{
  "n_head": 2,
  "norm_place": "pre",
  "parallel_block": false,
  "grad_clip": 1.0,
  "train_tokens": 122800000
}
Each number is 500 + 40 x the weight over the matrix's rms, rounded and kept within 0 to 999. Layers, rows and columns count from 0. Numbers have three digits each.

# gate: layer 2 MLP gate, 320x128, rms 0.229, rows 240-319, columns 64-95
# up: layer 2 MLP up, 320x128, rms 0.215, rows 240-319, columns 64-95
# down: layer 2 MLP down (transposed), 320x128, rms 0.194, rows 240-319, columns 64-95
gate240:443541445469454479526483471480524397459545448531538540490486454531553499466520487469545480528427
up240:507455552441527558532498532499512514551488459496496434559486487539487569559433470516580516541456
down240:533460489462512508476437477556534450531533474578461489537420488518553508511463508467468526438461
gate241:475528503432500518408552518496472464534445530437530439469531566450470506487514528456500450525441
up241:457447549489434546528506452466477553502517513478453467484523476574476552498467458526549522450490
down241:459508557493484522530548449523520554509559426445425590442517447579442512525511471436507441457463
gate242:520470439548507481484477528419509481482533488523527520492505472469430442581466472546498502497480
up242:539553486449481513529493494511496513438540504555456486511499485462494517451480517514545477487451
down242:550532593413424473517486492524519564487472505509412498513487468508484523419547498559459484488489
gate243:459504525496441586490472509553525524496510521496536474463562527497506520464417526520513485552482
up243:487502506540443467475496557559439495525420489581541513487503548528464480523538508516451533466538
down243:501520529467547555423450529510450422466498487494546453441532521497513440498481487460455535523515
gate244:529434432505505508497518438519502502502532484483412458475470448516442471478498499519473489495368
up244:522385459514492592477478448509567447464507483479449421519489547483483468450534542542538445461465
down244:538451490462487495518440483493498476549529475492491436516507464489491557520533495448577482475487
gate245:468577489454630548478478500528446563487547504546461470527472515527546517453473566479433474453482
up245:498587514541603524487432414554494508477544557531447509523482495505489511496501475416462500470502
down245:524453438525542380522499365452505526470536475503476565512427489484474583530510560441543472527532
gate246:518569490549509486538575483444487494477397565399428424497541527466448525508621460635509644519588
up246:467430483534367551479482518573451483469434464576523593504451493496540465500489544496542449431379
down246:626510466475516514602481481560556464484557485565603485515556425425489496494426491447516500506411
gate247:553517483496496505487490496476437500498448493528488519508491502476457468534527474455474516491471
up247:498547531538488507519451481544540489488445493431489542530519522536499533525478528475476499468537
down247:497498491518517501522451512526501471522507534474477516465489490507512483546460514481499520474487
gate248:560507490528544472509502437466507517436488511485478467430526430480527470454488455535538527519472
up248:431414487522469516509472575557515513495490487531502482624484525515448494590535506550515531507577
down248:486413508468524498439520519568592504460475584503477460562483463558433451506518534582514539417503
gate249:414544386497557516378446553425449530582415478547492461422512524427472489534465456469482424500525
up249:511416550500559552480531441511544491442532479435466492498442376422551510486513477564534526462454
down249:536492501477484473406439437582456590441412452435429531486458535537536538425543464560460480540537
gate250:473593504557465520467467451515475452537515466512479530460538558522537516444533529474521436488523
up250:469511503488479460555553522424553504478432521544565532544474512464465544562391477549414501516538
down250:453533567497504500556551553404485525478582484555541475528422521509472537527465527479463497563481
gate251:466521480444468621472511469489500454566454416478427561523519508588574475500485529487567538560488
up251:491488507460489433477532538472552508501459531514557463485499513434477599419514475464474476427497
down251:466530539460528523469498457545563485460496519490527530480605543525539557475407476551500495602427
gate252:525514450549492499469499475468521525474512530455509538491550450537444546566436524529475499518453
up252:551501422518489470505561453522511572460494537499520549479504464558497549576496489470512489556488
down252:534547438467543541521505485531477509479491490501538491496552476499643493508540483447487504450544
gate253:551538514445539505484474426490513498508536434505604482511456502518516527480515558463519403564445
up253:530555549439594478532579435514493513523486404502560400585434471486507479544524457440594473470467
down253:507473459501514564481447471435491478409514526484443504450428496515538534501518520576520526556499
gate254:374508482577450509452514507573483487429502485578447426465519522527454497505462499511541497499520
up254:538504534497563472550431496468523506585494561536551494506489499542512513469521537501439480473485
down254:478489531533486498459483509535545452505522542523588434528448537488507526536514488526515504507521
gate255:417564450549518499521546516513430477425491506536466506570394476462476482506521421520573484523495
up255:479548498475510436478416456511451523478523487496499543506536522510431485475523494432466586466492
down255:525534524586468551497468468436507489518452525512450519524460542399509497462501528497454502537509
gate256:518491494530549426530507483505494546641552569490465569521513497608443465507511602575453501507466
up256:522518486571469569430465532487606569424504428557425502488508458434612503463457529522589521490500
down256:519600573540547536528455488486452511427522484434525538424503531334477501511450568408508466483484
gate257:520486433575499418456455532473549484567474473561438487500492464497469447536568492565480555559505
up257:500466584413519563513515446481478481445532541450511502534530505513532589518456530460478432413526
down257:453501487481462486482505532535533525548492509492436494486480469532483421468528523456530541511458
gate258:444459450485534483472510448551439512528451458561463481545613527536488478574516514443540528635563
up258:514531494503503461566516508425631477468563525500520552483448466502468526444488485521412505458469
down258:513508501547563483410457585556524531519487580485548481499478501433503558560470496519509432492477
gate259:479482446513482610440513414491469535563461495520459525552540472599530476423584559514513431468509
up259:423459524476612558544486523480495477524503439541502475517600499479474498572466493518480488398557
down259:483460486494519504501464427425499504481445503500456466596520440518548436494553488537431506450543
gate260:475547472527488556515438515495466488534470507507482432468576556503483506533488472547503447491508
up260:453576521487472582530558518479465452536493555583468504473525576445498518517486440508524473451495
down260:499509482526473560551497564524480539505542409455460420484552461460496579544550526452498535507555
gate261:522522505548566460465395537560478422471547513537540475497490505547559474528522482501577520495574
up261:482473489520532473563558498419534490519479454519525464590458470451494503499507493456456485527465
down261:522547515479437477510477554518467457585526484463608556596497491482470465468472521488460504482462
gate262:495571469526483504537509507480435583612483500565530441465551490556495499509404488531473447405541
up262:496524504496438446486476468498416488544536532436457514644478520548539445515486499480536491439460
down262:425483452522449482521515490460530535477488512476526482519493476494592438570439525466538492436512
gate263:412545463454484519502493383503513610524529437483478487529538439476448444537536488460513534607568
up263:558463506451470446535447523544509463481456497449534442516433478555544465487496570520470468437442
down263:461493460493536426503457559481500471448515458499444465472482459518486552488462528462512520533489
gate264:397506485438406549452448591481580521555542520478475464501555496462492510550489524558411468478443
up264:542472490626529511512507393430449488513498547523551600462442640543567480492417498502493531486499
down264:588490533462520441514429485503556542527411474566493504444505521467482527551448512518490488518500
gate265:493537506463521514512539489460530491439508517479456442450504461502472509508478485417452532416454
up265:521454512525424494508468477519472489612530444478523522549501488480473552508512513555496473599482
down265:530469513455526459434450482516521469496498519475475533522475558528498473534545514502559498526526
gate266:516479527500488487465528437459484478531426527518523487512502458453505490456469486541558459463486
up266:436492497448525521536481548508543500504519467545462511541535503503499453552471513495472474502494
down266:462477493507484539519488443506469514538507469508511497512529516516464475501466461506501483503513
gate267:429529510489461439434512473499526513549523469530564517494557548518524492531500499515504569498496
up267:494467499445552466438542488473581505550482479562498441407589508502493518532465504525473578484478
down267:479516517495433508502536510550566414472630435443595550541506467533542388533506561496462650447534
gate268:496559566484539565468467543510516481472516462526505493462545563470484502535421512507480455451522
up268:438501435546437423529557475551488510499480553524487551514499490485548480483619514528475494578434
down268:489539526534483459487547512544497588499477500462508547576553491440405505488545492571522435495448
gate269:483527453553530525492469508473467510415481505490427598474519554471563463475471458507519548497470
up269:485478456459503488424509487551442523517472457534507546557489552528578498539515526489525568570492
down269:519573463457548488537521450590519500513489492449499492519496569525518498476568507416573462435577
gate270:476540501436498461510547549466508511499506512479518513447550438454482496463466543561511467485400
up270:470493539506493507518470452488499439517546549581444454626496512494515458580549463461510525533508
down270:536497497484503569580451537456478460526517476568481522498482541559446469526440484529473573509520
gate271:494485524554513493527449478488547512531533488481550542514491509473496442489425470526497504498464
up271:464552467480475515498529550496491457430422503530486468517536517462461541493531542492512463539562
down271:489474424512482468520556488541481468488546482517519510484498481479464499359499452490494507537471
gate272:523571571550469411511562458454507550523445486515481457472524506495505438397493487483532507500468
up272:533505502542493451504557465442466552581457496502478533481500524492520437446495474486468451481444
down272:491466546521494478533551506464506559556499493499438497441498526518526468524505473440567559472482
gate273:492513505580479496482449496545533505576457508520403546470543550559547451466502542488494539467473
up273:541436524565528482451500500456467541458493585548562446493439471523447503506475457587467546526483
down273:516524534466543477468507515603471501455514514468448492503532488525473471534471482490512469523484
gate274:513468500497514477537513519498527514529558520479475414553528535509539484507516523477464501529502
up274:544443521517547472515471520476517501487562489444473391548515553484522471524490493478477446569542
down274:486499501489527494460459434526487502486476422468496503497467499471470525425518457416501486434500
gate275:531476510529491471455445503469476559467566546488590542456488441485474478471486510480566555469552
up275:473515532507514576527561496548476448520461513473403455519508535516531513569550469533429525490443
down275:465497463372560491613460441448467486496494518494538464476460485452553476514526408548497547509549
gate276:546562367521485544513546454538569380494497491408503473442453482490421578549487614572486456552501
up276:551483489532467524463458474387489521481526512502502529520455515571508404415530523439541509483510
down276:518507559476554509497504514525513477416473372417486514579494518473509478460511556483546463560408
gate277:468508474427474504499533470498424453523514514465449467474511530487471517505493516460543461522527
up277:489518497517466493494544461474588487471462455558507473499479458436490501541509511457437540501492
down277:512514457457436518458511510476546530506474471533530468442466478452450493480463473477458526522552
gate278:482545450470542511444509501504467507467471505531528533486485495513476544498518506506483530469506
up278:460523545505516489445522520527507550504508509520464544483505527523457532472483510536517508459526
down278:463483515523486501512471519468547536462486500511502477465499513495466540498446514501524497460507
gate279:450542551548481511468550512483499449471532467555511535477477528523442516457500480436501500537483
up279:495474477514439486522496508486456434522496461546517474537489503512500536569532522544474444538454
down279:491492489508522510534544460492476473493515509515481497514444490462492554572537464553484491555454
gate280:441475502455551510494519501413499523526472504487500445503524479482517455461466481512513562511487
up280:473515460540551529503509509409512506517532500567524463526495523480463477480464516510493510507510
down280:473503466518523473487475460487446533544523525487556501480463495498525494511472491504529524513500
gate281:424509518463435575533558501502520580419403513470493558496449464526460422489527501466447451495497
up281:477489458469529536523436548445522503492489513482570453489494447525491539538498526484578532463492
down281:537519521524482515473498528529500467544497440524404500493524450503508496507465559568563537525478
gate282:520445503473509439538504515485518482498473498535515492533514477500488450479477467441473466507507
up282:569492534535515495501449493541505487459540511476499540504433501533519493597460473479548466465494
down282:485472496483481517510487531542462526489541495499502476502480507517530469586517456474511509548514
gate283:504413502436473471497481484487502550557489492487553524532523523477498518509482556495489546497458
up283:494421480509514493521485474508488518467516553498544517528472524459492506505500524507544557516485
down283:533456495529450547461511526449506427478486514460520467506519531495534533466493465506564468466537
gate284:532492476471537476460520471560420479522516539459568550485544520550476549545433502463445567488501
up284:432500601478539540414452505446570583524500434567471430477481431543521467420512513561516456441494
down284:488509518506570466475480503500509473504549569511440496448560517526456553456511453510482510448479
gate285:553586519435481533441503464574464466471486473523466482463536471540488504600482495563500607486540
up285:436491573443440531532527482490518538534515450481490498477528462497495515431470495481474437449489
down285:483517508444483571515504480440519520534512462456486493469542528480443521443436403518502427449517
gate286:572519465525522540452524484471544494521508491544481451564560404498527551482541482497545502533525
up286:599496523538479516495457472465553518534510478479505465588510444541523469559483516482587464540510
down286:555514452454529554534466546529554484464487479522574470566446526515609450518472475443576545485474
gate287:483544505368561485453515516483514579516433461504482452584474511496363512502557508557518477555489
up287:465527553477470577497470534525522579569466553538483485500545551459491478426463543443576490423503
down287:540558483461572564542483490565469465546424497604416496430535475540447524437513425530570485518549
gate288:536539519492520455530480566562517474532543543461479552543506435446448558527480528453516471506494
up288:519561581489567461463501536542507446548533519483492529497519457484464535528443523446495463502457
down288:553482458429530522568397513566510480444561528552482522546456486406488485561520542411475478559518
gate289:486440490488524490540529485460485467488475483518515524471479526477518475435492457444512488551447
up289:490529519424512479508508473548453479467480507528528515490537521527501535494483473504484458506524
down289:524483486474474561446492566483472511437448510522435441482487474492471522518478536500529428513486
gate290:497423448457540466513594455444458605531489522475525513541472498522517516493446501455488524523495
up290:465535500539532522461409479495499490509533474516529463507467535525447514500485543510536527451478
down290:539514514455486466503530559488452522534514531532499531508529527484493447446451484508524506521508
gate291:550530562602458488506427514472501469529504470528503468487454572533444492551474520472466485511535
up291:509461515537532469521526462503494445525463486473539374494455457498501450524518443499462505474483
down291:505476538551530509498528504478463396545469448476537565509507515508595512510464480551474489477503
gate292:529542495432497584488479579533489552493560547560522471467466529493472518483468533466538510505496
up292:516497496490536562520510596452507454562468519478476473487478506544505456453507537493505496438440
down292:476494521496539558501465559547455489520543504545482462534523507566468465503550558496525494507468
gate293:493579459535534507446495562503459557525524509553537479507514458498499484550518476482441522476494
up293:553463453499509451362452582498433461519518567560533511522482464432491539541457466561435511463499
down293:532432523449442501460511553475474455452493511464539469494494441472535537504505488512459500507508
gate294:590479515399526548550648482445571520443442512548471522505534512493458529556477478545481444486577
up294:485597591426431547573437541495507465382454466569579509516546585469483546542399429513556467477595
down294:593454513489552523534555519525518411491591500623514410449525497462553540459495566516553458562545
gate295:515565517509494457508482493558535524461446462505489584493500537521507574525374437498515496479429
up295:517394386531422520498511488547539422526549597540440459492562449494456391463545460497562492547560
down295:412502441577488534462566531477453463444476468500498475467567540477493479561489545441429508500540
gate296:497498541498454462500450485485581494472557477564537500463455453551523464522462535523571549468522
up296:500489510464503498543471494502494513495447476471459516506558467464468558448591484543479516459500
down296:479524455455497506553522509445442487475457588440514461532574471468569510409532519511462520509534
gate297:546488527586465475488504523481412530540440537549518540417512507468518437458568536555498508482428
up297:429467479466494492518443522504559451430558433455496458587505493422454600559458472514461462486538
down297:455511574475511527470568521485454531523528507516394480505493466522465518542502422539529517507560
gate298:491478553518459439454575494564526482588464497572519448393524482550510446519465519479542508412455
up298:494435426512494597518462450449403555467575486477527523592532503524500496495518371553485533527540
down298:455616420470537502538489447490475484500602468495500518577515540453504466494521462526460535545487
gate299:521459489477486489512482484500449548457503432499550504531537494459501519509525453464512527481491
up299:506457533497504552462477481525481562464538474505514522495489491534485514501502507487498438557482
down299:450507526462460531471510471524501548522527492467524481498533529523475497495458525461475504555467
gate300:517520526473525532527550456417513470518528449454451475577472548474514543524499500544448483498447
up300:505526523535538518538505457490495522539538432497475436543495544511511532523530536510528510449506
down300:541510525531508528558430471502445487450487486494503476459498465449426474539528427466515507494581
gate301:461537510489513500496567432535485456508476507534565490468497549565498480497497499540445454506484
up301:498506501470483484514490409500505496460481512473561459507500541491551508522504469498565460486493
down301:545517450481539482495439465542480482450459565515474454496398468463557438478455523480561513474531
gate302:541475558522530522455573470472503537589479522485497514461420437464493557435496464499479455480588
up302:460486364492521477639423526473487505484515467485470470575548503479472486500491493587452540514392
down302:483582377537427460637479481487466606459540489492489450590596501432488518515521541475468545472424
gate303:538551510452509476514476527513486480528502501521466471474502455470503515467449478525545555521481
up303:507588468454510502525521569496454518534533484555474440439496464435561604466484472541509504448463
down303:573533509418477512559513482490544475467540479496520488469490462498526501439507439503474560498458
gate304:542449496477522491548464482452502435476530478475493544498511473465498456521547551546502571494544
up304:546432555510497482502491456482474491505481500528507549508469476508504426484556547516519514485564
down304:432527497510514504496515485502525568546546523537524449517455556510561509542482480510537538507458
gate305:518443522439437535513551477444514522511487535523496550556490482525527485477507511573452470504459
up305:480503462522468501470497493493478481448489549501488563477552508517506479477510501530535540586503
down305:513536477539481513555479492502461514528526474467478555478446445461421463522499497545553507515432
gate306:491491513443488542521585523495487506417476499474535489513524493474494530542461522638431505521522
up306:453464461468461420518529443541517480572552467436544577494488485545496471536532540439446513512402
down306:519508484528468441478461460463494491493462506529499450505382486602511441463527516492487476483527
gate307:524540544480559474476523524487530453487518486544554458439554517563505498493455570509521534512499
up307:466483490476445575492503463487450473541482520469449523536468501402544520486505461540518443496494
down307:486556511462521583552488457498500501521552513507491443510528538497556550470438567495537493572407
gate308:520514479516482491461529542557523480481543511558452570506506546527552552494469603535514465500578
up308:600539441495524460479474504527531479486508511562453512460555479514563494456486555484534505507575
down308:561483468511498482562503514482476494515489475520600488462540557516589534522589514558598458482560
gate309:468593563471541557462565529500468463461470480508523494488480568504537523499436510566540429455455
up309:544536529469504526516545517502476499544475536521502512491513509519521509478478518525460513441498
down309:483542460485569544451566526512455524487467458550491512478446523480477433461496500468517509444590
gate310:478547455454493529473459463516482533442482542488428506488476519507556497488542582488531503539462
up310:529551439477529482511475509538445558481471530494463558450478532533541477547453575464488499568398
down310:499524461457488508514480482476461560503502524585530496454455485524611499549561498452546553568575
gate311:405543574442533583436488477510531557454491560597463485540461590470495456481464429537508492483495
up311:478429456545477500546515507501532416598481495429511478525546463481515581498525541469512516499507
down311:459637531384528543385446441550441451484576454554472475496492596490572424482463390553580495466493
gate312:391536491482517478482509518487491487557514453492535518506504473592576609482488498520512471481512
up312:421499507481480448477510528497473496559471476524570467542475506591564538506507491539485493477492
down312:459498440521478539570427500510515451556524477519561502480519509577515476447564401469468497566514
gate313:467518555474510528470469505476570469504550458534490563482513561482483490456521500487492537501491
up313:590550535536508527512510548537410487470486475534470469502514541538521521485472505516518492484433
down313:554564560523532472482449538483397519540526489479484501547493521490508513510532505451499484482495
gate314:541550457459529500469507521476468464524482537465506508519492404515506445495542493500518502489525
up314:518494515501479490495482452521481519514516523537493469518495500515495455478454520493516475497559
down314:426489495488467516485540469534509487511472466510503478485512524456490500472496528522477511504524
gate315:551397520498489418437549524433513581521395554482504497443584522489476516462521497596560551553539
up315:488481567512582472503523433490504400563459538394429464473496550571455588609545514641471525502495
down315:468460517535476465415522487465475513543445534477451459453530539480480526510590578546542453550558
gate316:531478455520410558465532508429447547494501497434554532622511484546421497528467426508519577524551
up316:434523494415550489538442494500564461568517472555484480494509593470585533497569568428499468443417
down316:500443411528565530474586524418573503497468493438483484418486485532461486492426512505475541537599
gate317:478549457534555496456430421460504589547530582510520446465488473565468575432512474544441559505535
up317:483490369481548500500426458521509572560520511549472456463522524535526550515523471520480540515475
down317:493495465570463547457452430545471489489515492441499482546468522483589499455509491484471535557524
gate318:447568506504527578441517522514423507521471510501536467501508503495499578497538535504503479497528
up318:503476492502534573397522537543548499480496455537408537510530544533515509469517455545484534542470
down318:474479494483538518479495527538499516505507513483456557531528529528486519466445487539497430551484
gate319:459552503444495506524553500498504507626512502476520518545521513532431504513584510449491444571440
up319:571451523565496494480405439497483491424493504518477510509479489465545489511417523497525546424574
down319:441533449443450486453449462500501505530447493429559534511599477494444457511500467549514497482491